Part of a small language model's weights.
Size: width 256, 8 heads of 32 (4 for keys and values), MLP 896 squared ReLU, vocabulary 1024, 7.08M parameters.
Each number is 128 + 24 x the weight over its row's rms, rounded and kept within 0 to 255. Layers, rows and columns count from 0. The size above them is the row's rms in percent of the matrix's.

# layer 4 MLP down (transposed), 896x256, rms 0.0538, rows 585-611, columns 0-127
size [ 90 108  94  97 101 117  96 101 104 101  93  99 101 104 105  92  97 118 103  97  99  86  97 102 102 100 102]
[[167 134 111 138 140 144 129 122 125 113 125 110 108 130 120 108 111 110 115  92 126  86 130 107  93 117 153 131 122 128  81 147 127 139 131 159 127 163 129 138 188 112 135 123 136 145 156 117 111 130 145 125 140 110 111 122 153 123 108  73 115 135 138 141 168 114 121 112  93 113 171 113 172 136 140 130 143 126 118 137 123 104  86 131 120 137  92 121 107 155 113 112 152 110 151 139 156 145 130 102 153 134 109 135 130  69 141 106 144  71 118  90 113 115 113 144 111 145  99 171 142 127 144 126 167 174 142 131]
 [107 110 165 149 133 158 110 131 138 139 156 137 130 125 123 155 174 145 136 165 163 152 121 129 110 113 114 128 156  84 119 122  86 133 118 145 139 141 112 119 129 124 115 130 126 109 143 146 129  69 119 161 114 133 137 121 143 109 144 133 135 115 130 178  97  94  88 118 138 146 104 130 136 204 112 127 136 114 114 145 148 102 152  89 110 119 163 148 146 130 125 158 111  76  97 148 183 155 139 163 123 117 108 153 149 155 145 115 116 149 144 129 121 154 121 131 135 145 158 162 129 156 127 124 138 146 113 133]
 [171 127 114 128 127 109 139 151 130 111 140 165 146 115 181 123 195 136  44 134  83 101 148 126 110 145 124 117 132 133 128  97 136 140  80 118 137 157  71 180  94 137 139 155  69 102 166 170 138 145 139 136 103  96 140 118 156 116 164 162 119  98 129 168 124 160  94 126 123 130 140 166 127 138 123 172 136 108  72 168 117 124 151 153  92 164 108 124 171 142 133  94 130 145 112 149 125 148 140 130 141  79 123 130 106 136 118  89 115 124 103 137 142 124 142 123  83 139 163  81 127 141 123 143 110 119 137 109]
 [155  85 173 121 150 117 146 124  78 153 155 109 134 157 134 164 101 113 138 102 149  87 116 143 128 193 109 137 122 107 143 118 131 120 150  96 127 131 143 112 103 120 102 147 146 147  99 139 159 127 152 103 129 163 133  74 133 100 175 146 138  84 141 109 124 147 148 173 109 143 125 116 172 137  48 119 147 150 133 130 132 143 124 140 148 132 145 137 139 135 125 136  88 140 107 156 119 163 113 145 143 161 107 140 126 121 131 154 145 133 152 129 118 126 111 172 139 136 135 107 157 123 135 127 136  81 142 100]
 [186 126 147 168 170 144  98 126 125 137 141 122 133 141 141 101 145 109 105 174 152 126 118 167  94 163 113  99 131 132 148 122 161 141 101 120 111 145 136 137  97 125 119 186 139 146 105 141 143 107 105 128 134 117  96 146 145 136 110 176 106  99 123 138 144  77 174 122 123 125 126 128  92 123 134 144 118 142 121 103 146 116 164 119 106 119 148 135 174 118 121 133 137 164 159 141 154 113 109 147 124 110 164 145 129 152  99 101 144 100 113 121  84 112 122 118  90 117  63 167  88  96 119 133 125 134  95  95]
 [104 145 198 131 138 145 116 168 132  89 151 165 125 189 134 113 154 126 141 112 134 133 128 130 129 117 138  96 109 119 138 141 142 131 124  86 127 104  89 156 129 106 108 149 152 124 106 154 113 110 115 151 140 172 114 136 168 119  97 106 165 135 119 152 138 113 115 100  91 122 141 101 162 116 132 136 128 154 105 128 103 119  97  67 127 152 111 150  92 119 165 133 137 134  76 152 137 151 172 149 146 118 127  97 113 134 138 110 149 104 156 129  92 167 135 135 149  80 144 107 159 127 157 139 164 114 118 147]
 [ 89 103 152 137 155 109 150  81  91 151 129  99 110 120 113  98 133 100 130 124 108 107 135 117 101  99 144 127 161 107 140 106 112 123 129 102 117 154 101 152 157  95 117 118 145 143 104  87 112 123 149 138 134 136 163 148 145 116 152 115 142  97 155  56  87 124 117 123 109 155  95 147 124 123 115  95 160 129 150  85 175 142 125 127  98 133 104 178  88 117 119 112 118  99 145 125 124 127 100 152 125 160 152 117  68 133 133 108 164  92 166 131 128  96 169 130 132 131 141 104 168 129 113 141 142 131 136 156]
 [127 114 124  88 149 143 108 112 106 108 143 149 125 130 124 128  72 174 119 150 145 143 160 202 130  93 102 118 123 152 118  98 160 128  86 126 140  85 132 113 127 104 115 145 131 113 149 130 159 134 134 152 128 121 143 146 162 168 128 113 100 113 118 130 126  79 125 108 119 126 164 201 136 135 124 117 126 136 113 117 126 115 122  94  94 144 129 154 140 120 125 132 125 158 171 130 135 115 125 121 118 168 127 104 133 113 149 144 150 100 143  99 103 137  70 133 161 137 170  98 119  78 136 144 131 132 137 103]
 [145 124  97 125 136 128 114 146 144 171 147 105 113 125 118 150 179  69  88 129 154 105 124 120 104 136 145 135 116 115 117 100 166 126 116  99 106 109 140 122 126 131 117 107 137 100 147 127 149 112 129  98 114 152 108 142 166 154 102 115 145  92 169  89  91 107 139 115 104 108 159 154 143 130 151 109 133 153 123 106 130 152  98 121 121 142 158 127 101 149 126 107 132 128 155 118 147 173 135  86 125 193 128 144 139  96  94  97 132 127  85 125 105 146 161 137  71 124 111 109 158 156 124 143  86 111 141 125]
 [137  96 112 147  90 164 151 124  74 151 106 108 131 134 155 135 112 168  87 111 154 130 144 115 138 155 110  94 175 127 170 100 150 118 125 134 120 106  96 101  64 113 116 166 126 121 136 140 164 119 117 120 120 123 103 142 103 106 117 132 137 104 143 119 140 102 110 146 151 111 165 128 131 121 133 122 191 146 133 123 120 111 121 113  97 147 154 118  94  57 133 115  99 130 156 135 114 124 140 134 117 131 139 126 133 123 140 158 136 119  72 140 143 157 113 153 133 135 140 110 138  96 142 111 180 119 149 117]
 [167 143 123 156 111 129 101 105 129 150 129 102 144 167 127 124  95 179 134 151 123 148 108 124 126 123 129  97  88 129 150 134 144  77  94 101 169 141 118 110 127 146 139 175 143 131  88 122 131 115 159 145 120 110  96 112 136 158 169 118 124  99 136 101 155 151 174 145 121 108  98  99 126 142 134 118 129  95 112  84 128 150 140 151 135 150 112 134 117 116 100  97 142 100 120 106 111 125 117 106 119 112  92 148 148 179 117 107 148 139 129  74 101 102 111 103 163 137 152 126 129 102  60 131 108 125 106 133]
 [156 162 145 115 130  91 143 120 122 115 105 156 144 133 100 130  94 164  94 124 150 127 120 163 107 155 160 127 158 126 106 103 138  97 136 120  84 114 171 135 100 134 128 106 147 137 139 139 139 115 137 139 126 147 166 144 154 158 146 148 106  71 123  97 138 131 126 162 108 160 126 142 141 108  92 114 135  89 115 100 113  98 103 148 135  92 128 126 100 135 142 147  94  80 145 103 127 147 110 121 137 119 156 112 113 122 153 107 128 120 105 101 126 132 130 134 155  81 149 111 154 112 150 127 107 119 168 100]
 [127 128 151 108 119 115 113 135 100  84 101  87  97 134 153 163 128 165 153 102 134 113 128 125 160 123 118 110 148 148 111 110 111 132 142  46 113 152 139  84 145 130 180 116 128 133 117  99 114 117 150 143 113 107 143 117 101 134 112 101 109 130 121 132 122  89  98 152 112 105 151 127 143 103 147 154 147 106 142 117 108 179 130 154 143 113 112 135 112 139 146 111 116 131 115 103 131 160 138 103 130 146  94 120 134 142 126 175 147  88 147 141 159 150  85 126 118 153 107 140 102 108 156 127 123 123 133 120]
 [138 140 156 123 141 108 139 156 134 180 172 115 134 157 129 138 150 132  96  82 169 163 140 120 118 124 111 102 132 155 129 129 130 150 141 124 145 134 157 151 124 116 143 101 126 158 119 151 117 132 146 121 131  63 132 153 145 150 128 138 177 130 109 106 137 151 114 142 146 115 189 145 134 124 167 124 116  92  95 124  78  85 150 159 127 117 123 115 163 132 135 128 110 152 153 121 114 119 152 131 159 130  84 126 139 182 132 139 176 123 138 157 139 121 125 117 158 116  82 112 140 141 130 139 162 118 151 151]
 [183 114 157 139 138 115 151 161 161 142 125 163 137  82 103 110 152 115 115 127 133 129 127 119  97  81 162 160 138 124 124 135  80 125 143 139  92 146 177 125 137 104 134 104 109 164 141 100 145 100 174 123 164 150 149 120 140 146 124 114 177  85 134 148 108 121  83 145 114 139 101  85 149 133 107 149 104 126 167  95 123  95 143 124 165  91 125 126 136 123 161 136 114  99 144 175 136 151 113 152 141 147 124 150  78 152 141 104 141 204 119 110 141 148 145 180 154 141 107 100 140 119 132 115 167 121 150 107]
 [135 143 105 145  98 133 129 105 119  75 145 147 138 108 132 114 192 114 107 192 117  94 123 103 130 109  79 142 181 146 168 131 142 124 129 160 118 120 128 119 128 110 123 122  81  84 158 135  91 149  45 125 157 140 114 125 133 130 151 105 114 108 130 133 123 114 122 112 103 135 106 133 158  76 144 144 146  76  50 108 136 155 111 118 152 133 120  99 112 153 157 128 145 150 151 120  92 124 107 149 128  96 150 147 145 116 130  92 118 135 140 112 113 130 128  67 143 135 140 129 117 104 131  77 110 154  74 145]
 [137 137 115  87 130 129 133 106 143 115 141 152 130 118 148 110 108 136 143 145 140 127 144 131 137 146 139  76 100 149 114 110 116 104 141 138 116 121 131 108  93 121 106 105 123 143 165 149 110  84 180 127 129  65 160 133 119 149 132  76  92 125 127 131 137 134 128 101 113 123 138 107 184 135 104 143 115  62 113 149 161 108 101 149 107 112 113 114 117 109 148 125 148 160 161 124 121 134  96 114 144 105 118 126  86 153 136 146 163  61 150 108 101  94 129 122 162 125  76 124 115 136 103 172 117 120 131 108]
 [204 117 146 117 120 164 143 130 124 144 136 128 153 128 133 125 142 126 125 146 174 114  93 151 118 109 169 143 150  61 143 113 117 128 127 139 126 144 142  87 108  85 144 126 168 127  95 113 128  96 125 116 122 140 132 159 118 157  97  87 116 161 145 160 130 153 119 193  88 121 152 153  75 145 105 123 176 166 126 122 133 125 143 115 118 116  87 146 147 109 152 132 106 101 130 158 106 122 111 123 137 133 132 173 110 161  68 124 134  85 156 141 104 130 145 127 117 119 131 110 138  97 139  84 100  87 101 120]
 [111 124 131 125 132  95 162 142 149 115 141 120 130 113 168 141 100 132 139 142 144 135 118 135  80  91 137 138  69 140 109 100 104  93 177 113 129  69 126 161  98 110 126 131 126 147 138 136  95 145 126 152  94 130 145 136 133 147 145  85  99  88 153 138 180 158  94 119 115 106 121 195 113 130 125  83 123 156 135 126 126 145 100 128  94 180 144 110 163 118 113 117 146  91  79 122 118 124 154 172 149 152  91 110 107 139 118 131  93 147  93 140 165 129 138 101 142 134 112 144 133 126 149 115 118 133 113 113]
 [ 96 129 130 121 141  87  90 143 138 159  87 150 141 111  99 153 130 133 130 148 116 127 128 109 142 147 136 148 136 127 102  78 115 126  94  82 136  86 140 136 109 152 109 140 135 110 109 142 151 115 123 130 101  97 129 129 119 148 110 157 137 132 147 136  81 109 139 144 113 170 123 104 148 101 141 105 156 128 133  96 117 115 149 190 132 184 136  96 118  80 172 101 108 131  77 103  71 122 103  85  81  89 134 124 146 130 118 132  97 111 136 121 108 100 117 132 115 126 120 116 152 105 104 108 109 116 118 107]
 [121 115 156 149 149  92 134 122 138 123  92 155 104 122 130  96 117 144 132 134 171 103 130 133 158  87 171 129  95 155 147 130 112 212 158 115 145 107 153 167 141 148 137 136 148 120 131 140 126 162 143 131 132  88 140 112 121  93  87 124 166 102 132 103  94 151 133 159 145 113 131 122 122 150 148 118 120  82 113 149 161 204  60 111 115 144 172 130 116 151 168 148 148 138  98 101 138 143 150 155 101 125 123 129 102 160 137 138 114 158 101 127 156 155 116 157 117  86 109 162 132 127 109 124 132 144 176 139]
 [137 104 114 124 120 122 141 172 117 112 132 143  94 107 146 150  68 142 135 105 120 172 163 125 137 130 159 109 136  99 135 116  97 103 118 142 102 126  81 101 141 114 109 128 140 119 142 159 136 134 126 188 107 172  91 128 119 127 138 105 164 104 127 145 148 119 117 134 112 101 158 188 112 140 119 148 101 113  69 145  98 132  97 125  87 114 120 119 156 103 114 139 132 114  92 154  74 121 123  89 166 116 151 121 118 102 130 109 122 156  99 121 104  70  91  96 136 141 143 115 124 112  82 107 120 116 138 107]
 [140 119 141 145 163 132 113 108 118 138 162  87 106 146 140 112 129 136 104 162 165  88 128 132 135 117 132 114 117 130 141 138 120 116 140  72 126 121 125 164 123 109 124 171 219 141 120 153 142 125 132 155 108 140 133 128 139 122 113 106 112 132 109  88 131  90 140 112  92  81 129 135 152 126 137 101 164 128 149 122 131 153 136 162  82 174 146 131 157 158 173 149 128  99 137 131 154 104 124 182 148 150 100 118 137 140 144 126 139 117 135 142 134 161 117 154 147 136  85 117 122  77 100 143 130 116 171 108]
 [138 138 150 138  95 140 152  69 132 146  83 127  88 131 124 121 141 103 102 108 177 120 140 133 139 112 135 100 123 122 132 141 137 125 165 139 147  82 105 175 129 160 149  77 166 146 122 130 147 100 183 115 101 111 127 140 136 112 155 156 146  87 116 116 162 100 167  93 102 110 155 158 125 105 126 126 145 110 134 136 125 167  97 132 108  86 151 137 136 122 128 115 170 131 121  83 146 137 143 145 105 101 158 108 111 127 144 171 148  67 106 150 151 133 127 127  97 163 148  81 123  99 154 135 146 117 108 172]
 [156 134 198 140 136  98 106  89 121  85 156 134 140 141 162 143 131 107 133 120 175 107 136 127 120  88 143 122 136 150 115 135 122 121 172 150 122 142  94 101 142 146 116  96 134 153 144 116 115 175 178  86 155 138 135 178 105 138 140 167 145 161 130 128 128 148 146 137 106 134 142 118 164 103 145 104  92 123 121 141 133 149 123 102 134 111 160 115 149 133 102 136 147 103 118 161 141 144 162 131 178  90 178 145 114 168 154 162 157  96 150 158 117 118  91 127 130 137 100 129  74 108 120 152 109 106 155 146]
 [101 132 134  81 105 157 162 103 132 132 149 127 134 116 135 154 107 134 127 155  83 155 139 139 125 118 141 101 141 153 135 125 122 114 146 142 139  90 128 152 137 112 101 163 116 104 104  94  98 144 123 107 121  94 138 120 165  98 114 142 104 128 156 109 143 121 156 144 125 131  93 144 106  72 145 142 139 108 179  96 117 193 132 137 160 154 116 163  90  98 152 121 144 136  79 112 145 117 147 134 110 101 169  65 110 174 164 141 122 132 157  79 113 104  97 141 149 100  94 145 160 137 120 109 137 100 173  89]
 [147 160 126 102 117  87 163 148  96 146 150 123  82 125 129 113 149 109  78 102 127 145 169 160  97 148 146 131 167 134 131 119 169 164  83  83 122 142 104 140 137  88 150 144 149 122 146  83  80 144 156 113 121 136 125 149 118 107 149 119 157  82 152 106 124 127  95 156 136 166 115  95 164 139 138 161 135 103 109 138 155 139 123  81  94 117 141 153 137 115 146 198 112 149 117 149 116 118 123 111 167  81 154 108 109 128  98 113 104 113 102 146 124 105 118 130 110 150 121 160 148  89 122 135 142 127 148 109]]
# layer 4 MLP up, 896x256, rms 0.0518, rows 586-612, columns 0-127
size [110  91  96 101 122 101 100 101  99  96  96 101 103 105  89  97 118 103  96 100  84 100 103 103 104 103 111]
[[168  98 187 142 105 137 156 114 120 115 135 103 131 120 111  65 113  76 157 119 118  92 129 174 127 166 155 121 124 140 153 143 152 129 130 137 130 136 118 124 130 113 131  98 143 112 116 136 140 122 168 184 133 135 113  96 133 109 171  99 152 109  97 139 148  98 118 158 118 151 137 128 146  99 172 124 149 175 105 126 142 118  71 129 150 159 109  96 112 115 125 124 137 112 120 125 139 137 143 124 130 108 125 164 123  91 107 120 102 108 142 134 144 120  83 116 145 129 120 152 122 114 138 148 161 127 100  89]
 [131 122 109  94 157 102  86 130 168 170 112 140 139 129 161  93 200 124 125 120 134 102 132 144 149 124 136 129 161 123 147 131 149 157 128 111 189 105 187 128 180 119 126 150 157 188  92 109 109 103  87 126 157 141 133  63 100 126 137 143 115 126 110 125  90 119 149 131 141 147 112 123 149 122 136 124 106 116 123 137 165 166 125 137 132 122 165 137 135 133  96 127 133 146 155 129 130 141 176 138 149 127 120 121  77 125 116 172  83 139 103 117 147 129 122 127 145 113 120 104 161 105 159 146 153 128 119 126]
 [134 133 174 118 123 136  87 134 119 111 142 125  90 131 131 122 181 137 127 149 121 173 140 138  96 151 147 138 163 129 139 120 120 172 148 106 136 162 144 103 125 127 163 105 124  64 133 180 133 149  95 144 164 158 139 121 160 170 130 120 160 152 144 100 151 146 147 108 123 148 128 182 153 125 138 131 115 119 125 113  92  82 144 144 153 145 118 133 151 122 148 119 167 111  79 130 121 137 144 165 145 131 108 156  99 133 119 111 110 166 185 126 126 148 130 139 153 139 120 139 136 110 140 122 166 133 115 113]
 [122 154 161  97 142 145 147 160  74 152 113 117 141 117 102 103 148  93 168 134  79 152 143  94  99 154 141 114 123 148 145 121 128 164 116 128 163 147 143 136 102 167 176  68 126 125 162 116 132 133 106 122 129 109 132 122  86 143 158 130 106 126 133 120 162 123 110 122  94 150 149 149 120 120 180 103 135  98 140 116 104 110 120 113 124 163  94 117 168 142 126 148 116 144 110 119 118 159 158 114 119 125 101 153  93 145 124 134 155 121 151 110  97 124 107 144 125 124 101 107 131 124 124 160 108 130 121 111]
 [138  91 119 142 110 121 134 155 125 200 154  85 105 126 141 133 143 149 150  99 139 151 177 137 132 142  92 104 108 116 160 158 148 132 143 124 113 144 145  83 134 131 117 123  98 124 128 139 119 123 126 111 131 111 105 126 117 138 167 119 134 136 110 175 118 124 131 137 123  88 103  95 102 119 147 100 135  98 123  92 127 148 112 111 129 151 119 106  97 132 138 207 136  69  94 130 157 115 164 106 107 171 141 190 116  98 143 165 146 168 117 135 163 131 145 127 140 101 120 133 128 189 133 103 109 130 150 140]
 [101 107  88 127 112  91  94 132 132 117 123 131 111 162 131 157 133 128 144 121 106 125 142  83 117 153 110 168 185 133 124 134 154 141 139 130 110 121 113  72 100  89 152 122  74 121 140 141 148 106 152 141 118 124  91 110  98 126 125 107 120 156 150 114  82  90 137 123  81  86 136 161  88 123 167 139 128 116 145 119 162 180 100 131 128 141  93 121 128 125 133 157 124 157 187 107 117 120 139 122 120 153 139  93  88 100 135  96 116 102 128 141 135 117 121 115 148 104 117 161 146 131 157 131 153 152 144 115]
 [139 121 163 104 121 168 166 144  80 134 139  83  91  97  73 156 104 120 113 121 129 119 112 110  83 124 121 140 165 116 151 144  98 134 145 145 135 123 179  87 116 141 133 118  82  99 131 120 137 155 130 111 140  92 130 130 114 145 112 132 146 139 139 160 131  84 132 150 115  61 125 134 141 125 133 111 163 104 128 130  53 133  97 123 177 132 102 135 103 126 132 134 114 116 109 141 168 176 183 118 137 140 149 117 102 110 112 155 137 127 185 181 114 133  80 127 153 150  92 139 117 102 155  83 124 113 139 151]
 [132 103 140 147 113 137 112 120 116 147 123  84 121 114 135  94 145 123 134 138 108 142 135 159 128 137 177 115 141 142 128 160 123 141  94 130 159 134 114  76 134  86 128  85 136  87  96 110 144 157 117 122 124 154 111 126 120 193 134 180  96 122 118  99 140 133 107 125 162 106 145 129 171 125 131  99 107 145 125 171 111 123  79 138 106 153 152 130 136 160 170 132 109 114 136 198 108 135 152  94 136 120 150 124 144  82 151  91 112 159 148 146 126 173 162 102 102 128 143 108 163 135 145 139  82  75 123 114]
 [146 145 149 140 124 143 161 180  86 139 131 102 121 122 144 147 116  78 169 120 100 119 114 160 129 169 156 146 152 137 144 126 137 118 138 148 123 151 164 121 107 103 132 129  88 138 141 112 123 145 112 122 152  87 108 146 150 129 134 159 134 146  94 126  98  84 111 141 152  78 101  75 127 159 170 107 126 159  88 123 170 143 120 100 148 122 172  98 143 142 105 170 120  90 102 143 162 155 154 126 103 113 120 167 121  49 166 106 151 136  90 122 124 104 137 136 153  90 135 132 142 128 127 133 115 142 136 118]
 [158 141 127 133 128 152 139 174  96 173 115 130 144 101 107 118 108 108 134 132 123 129 119 108 119 157 111  85 124 109 134 142 109 139 124 156 133 104 143 129 135 174 135 138 115 133  88 140 128 100 138 119 118 134 123 159 120 131 170 174  95 153 113 124 154 128 143 137 110  83  82 105 115 115 119 145 118 102 119 149 141 137 111 147  89 171 105  99  95 103 146 114 112  92 128 117 137 138 138  99  91 156  95 123 108 143 108 109  74 133 168 141 137 141 129 123 168 141 126 132 118 102 129  83 155  93 116  84]
 [ 95 138  88 138 137 132  74 141 163 101 148 126 107 155 109 108 116 147 178 140  72 122 127 148 150 137 207 128 130 144 128 137 128 170 115 118 144 127 146 149 125 174 149 127 141 122  90 157 113 157 106 109 126 123  86 110 126 159 154 154 104 124 136 192 123 147 101 104 146 111 136 107 131 123 138 128 120 146 153 114  58 153 126 121 107 134 156 104 153  83 114 169 124 151  94 154 133 138 130  99 122 110 128 149 105 104 136  93 149 138 103 131 140 151 116 126 157 114 111 166 103 128 108 151 155  86 150 127]
 [143 139 122 119 132 130 100 140 108 131 160 116 153 150 134 144 162 101 117 171  94 120 159 103 122 142 150 116 142 137 127 141  98 150 129 160 106 106 113 144 172 146 154  96 103  79 141 133 106 142 113  94 141 175 118 131 104 149  97 142  76 179 154 103 126 128 126 127  99 164 100 142 109 130 114  85 150  92  96 138 146 129 115  98 138 167 105 150 135 131 176 121 142 136 127 132 138 169 160 165 169 118 129 114 155  97 102 152 103 140 145 157 108 184 135 139 130 129 124 114 171 118 111 110 182 108 136 120]
 [111  97 123 137 146 152  76 133 115 114 114  95 134 106 147  95 153 134 158 103 107 158 104 103 133 156 183 122 137  78  99 154 147 140 151 121 119 131 108  94 135 135 120 131 105 138 111 188 139 159 129 117 100 183 124 156 109 141 136 156  94 108 125 137 144 118 166 104 106 113  96 130 108  76 109 112 166 172 155 160 149 123 121  91 136 137 175 141 112 122 117 145 133 107 129 136 127 139 155 116  88 113 142  86 117 151 121 165 141 143 130 120 111 124 118 146 143  62 120 158 156 110 161 145 125 136 143 123]
 [128 144 138 145 124 124 112 165  89 127 102 109 150 141 118 146 139 130 134 134 137 179 147 112 170 157 167 147 127 106 124 163 120 125 115 145 114 141 130  80 163 120 138 149 132  97 100 142 118 149  93 151  96 138 141 147 132 184 135 137 105 124 150 173 141 127 150 125 116 131  92 149 104 127 138 116 194 145 129 162 112  98 139 150 127 161 151 137 105 134 145 183 157 138 140 139 136 173 160 134 130 109 100  96 130 139  86 143 117 122 132 149 103 115 155 121 164 115 147 113 136 129 187 125 117 135  97 118]
 [112 111 136 150 130  87 164  97 132 128 136 137 137 104 137  87 150 108 157  88 126 149 105 126 120 148 162 102  96  45 110 134 165 122 156 131 109 117 125  97 138 150 158 153 173 109 157  85 135  99 108 120 114 116 162 165 162 116 163 144 135 128  99 151 151  81 134 124 164  73  96  80 137 126 119  95 130 147 131 106 125 134 119  83 120 139 113 112  93 130  93 132 113 136  91 138  94 128 117 118 144 128 119 125 115 146 164 140 128 157 169 108 104 141  83 124 163 117 117 144 141 147 149 157 125 109 140  84]
 [111 109  91  76 123 184 143  86 134 163 119  99 101 110 118 133 151 107 152 108 144 161 139 114 118 167 125 148 117 116 143 131 169 143 131 100 172 143 142 163 122 133 149 129 133 130 138 141 116 146 101 119 139 143  90  97 120 170 124 112 134 126 167 173 108 131  89 114 101 102 135 129 136 167  80 128 146 160 128 165 144 141 106 109 135 151 136  99 138 124  94 152 135 102  69 146 101 104 104 114 156 112 162 170  93 148 132 132  94 119 129 134  95 121 125 103 123 118 126  88 106 131 107 162  85 104 133 123]
 [111 136 147 131 101 102 109 127 156 139 194 122 116  99 126 128 125  98 132 130 122 145 165 101 126 130 128 112 174 153 185 182 124 177 121 132 159 138 120 140 137 122 123 109 115 103 132 138 147 147 139 153 120 199  91 131 127 147 174 128 116 167  96 135  97 136 106 115 115 121 108 130 133 118 131 110 158 158 120 134 121 131 130 107 115 182 118 132 159  94 157 117 100 137  84 151 134 152 148 140 154 147 128 123 134 117 125  98 151 120 147  89 135 142 107 144 110  93 108 150 116 120 128 139 127  97 157  94]
 [141 127 109 112 133 182 131 110 157 127 115 102 101 125 148 128 123 139 124 140 148 129 140 107 120 153 141 137 124 130 143 124  88 133 182 117 169 121 181 145 131 114 145 124 149 112 144 185 133 137  98 140 152  94 117 132 113 131  98 123 102 129 145  92 121 162 136 152 143 131  54  97 137  98 186 124 122 132 126 124 121 110 131 150 156 147 185 124  97 124 100 141 142 109 100 137 149 106 118 135 136 126 115 125 126 117 129 145 119 132 175 152 173 126 144 139 173 102 101 124 133 103 114 123 109 141 125 136]
 [122 122  90 130 106  92 123 147 141 138 103 147 106 114 111 126 109  98 142 140 144 146 137 133  85 184 137  93 114  99 154 112 154 133  91 123  79 109 184 115 129 151 126 122  78 108 124 128 117 188 127 182 155 158 134 121 118 162  96 137 140 139 153 112  74  94 170 135 135 116 108 124  83 174 142 122 124 143 161 122 101  90 101 133 132  91 116  94 131 122 157 110 169 129  95 169 114 143 142 114 104 150 145 166 137 129 131 148  97 111 107 119 121 160 149 158 118 117 106 106 181 125 117 153 134 117 131 117]
 [142 103 129 145 116 126 123 131 108 109 140 143  69 163 116 142 121 146 123 114 143 117 137 140 118 136 150 118 105 100 133 108 107 117 144 156  82 123 108 133 145 138 174 101 158 159 138 103 118 157 117 153 163  90 109 143 112 121 144 161 134 139 125 150 109  97 101 163  81 115  89  84  95  99 135 111  98 108 113 115 139 125 160 115 119 144 123 131 142 139  98 121  82  93 138 116 177 151 166 172 115 121  98 169 113 129 154  94 114 108 141 140 130 153 165 120 128 130 137 112 148 135 185 121 104 149 144 104]
 [113 147 139  96 115 136 128 130 130 149 101 101 135 177 136 133 154  73 175 127 146 112 106  80 137 177 130 130 125 149 142 119  93 157 167 150 123 119 116 107 131 115 123 101 109  72  87 135  73 141 115 110 146  92 116 133 164 132 141 100 105 163 138 126 141 120  95 103 147 135 127  72 134 106 140 116 117 122 126 124 145 129 130 133 121 133 141 131 129 156 120 158 158 115 133 151 157 158 159 168 101 157  98 121 137 100 153 125 108 149 142 169 111 116 127 132 155 104 121 141 140 113 154 155 132 102 119 125]
 [123 104 141 133 132 133  85 124  87 149 144 130 108 144 111 115 134 109 144 117 153 110 144 140 111  72 134  94 127 131 118 128 145 119 149 117 123 179 105 156 117 174 148 104 109 114 114 170 117 107 115 145 158 125 134 140  92 124 130 172 162 142 108 122 134  99 114 102 141  97 108  94 173 120 185 114 148 156  96  93 134 126  75 131  85 152 149 132 167 134  91 141  90 126 148 154 147 124 112 112 121 162 178 138  94 151 102 155 137 139 164 140 173 152 129 150 178 106 125 110 144 172 145 126 127 172 104 116]
 [102 164 162 120 109 132  91 131 156 152 150 121 119 157 109 144 159 161 132 125 155 131 116 158 144 170 142  78 151 118 137 148 146 173 129 127 136 119 157  97 104 152 146 180 113 116 148 126 154 112  89 149 133 138  95 113 124 128 141 173 103 137 148 142 152 129 147 117 125 114 128 106 134 110 198 154 112 145 127 123 124 158 132 106  68 123 152 184 149 156 171  89 149 110 134 143 135 147 147 124 151 126 125 142  50 140 107 153 147 109 112 135 119 133 145 120 129  92 122 127 108 134 109 100 129 121  95 106]
 [112  80 161 116 118 143 131 130 127 168 123 154  87 121 143 138 162 160 186 127 150 155 102 156 116 126 112 141 126 114 169  99 158 172 119 129 117  97 152 131 144 157 126  83 115 127 114 140  83 134 113 125 138 135 132  93  90 154  97  97 138 140  79 127 112  95 141 131 116 106 107 130  56 138 142 143 124 104  76 110  89  95 138  84 128 123 105 132 137 162 124  97 136 119 126 182 189 101 145 122 124 156 109 160 141  97 143 149 126 133 163 172 198 139 111 116 130 138 103 143 119 123 164 171 132 100 102 152]
 [130 113 117 167 115 153 114 162 128 112 155 124 114 127 140 176 147 118 143 125 160 122 183 149 127 157 116 119 151  99 139 124 112 150 135 116 111 130 144 113 186 124 155  89 153 143  63 109 154 133 133 133 112 136 121  96 152 197 153 131 145 116  87 130 130 152 119  87 123 113 110 140  99 113 158  93 125 167 140 120  97 111 124 102 153  97 166 114 151 163 155 114 124 145  91 133 148 152 148 104  80 151  88 134  86 145 141 117 121  98 133 114 152 132 116 127 114 122 124 119 173 113 152 171 174 129 119 180]
 [121 133 160 141 107 128 113 119 117 134 149  91 131 110 140 142 158 124 110 143 159 164 110 131 123 151 110 100 147  52 128 132 136 131 125 180 146 108 175 148 138 135 156 108 115 155 103 133  92 122 114  90 131 131 131 123  91 174 116 110 128 121 108  71 134 165 129 121 108 134 132 168 106 107 144  86 169 130 109  81 125 130 142 118 138 130 162 131 147 110 124 134 186 136 141 124 174 141 140 129  92 150 117 150 111 113 151  99 127 101 117 150 155 158 153 172 166 120  97 137 172 120 140 121 103 189 153 141]
 [143 125 106 130  95 106 165 128 143 153 101 119 122  74 113 128 144 127 123 136 154 142  94 150 135 112 146 160 129 151 136 156 105 132 164 124 132 131 182 139 134 129 130 150 116 116 137 109 101 152 136 186 124 122 122 138 109 104 148 134 117 150 190 135 151 122 144 128 171 131 129 124  53 124 122 141 152 107  94 145  94 103 117 140 120 139 174 153 129 107 127 142 172 116 151 124 122 188 132  71 151 156 139 159 131  94 158 110 159 134 139 132 129 147 109 146 178 112 115 117 168 142 148 134 124  98 186 106]]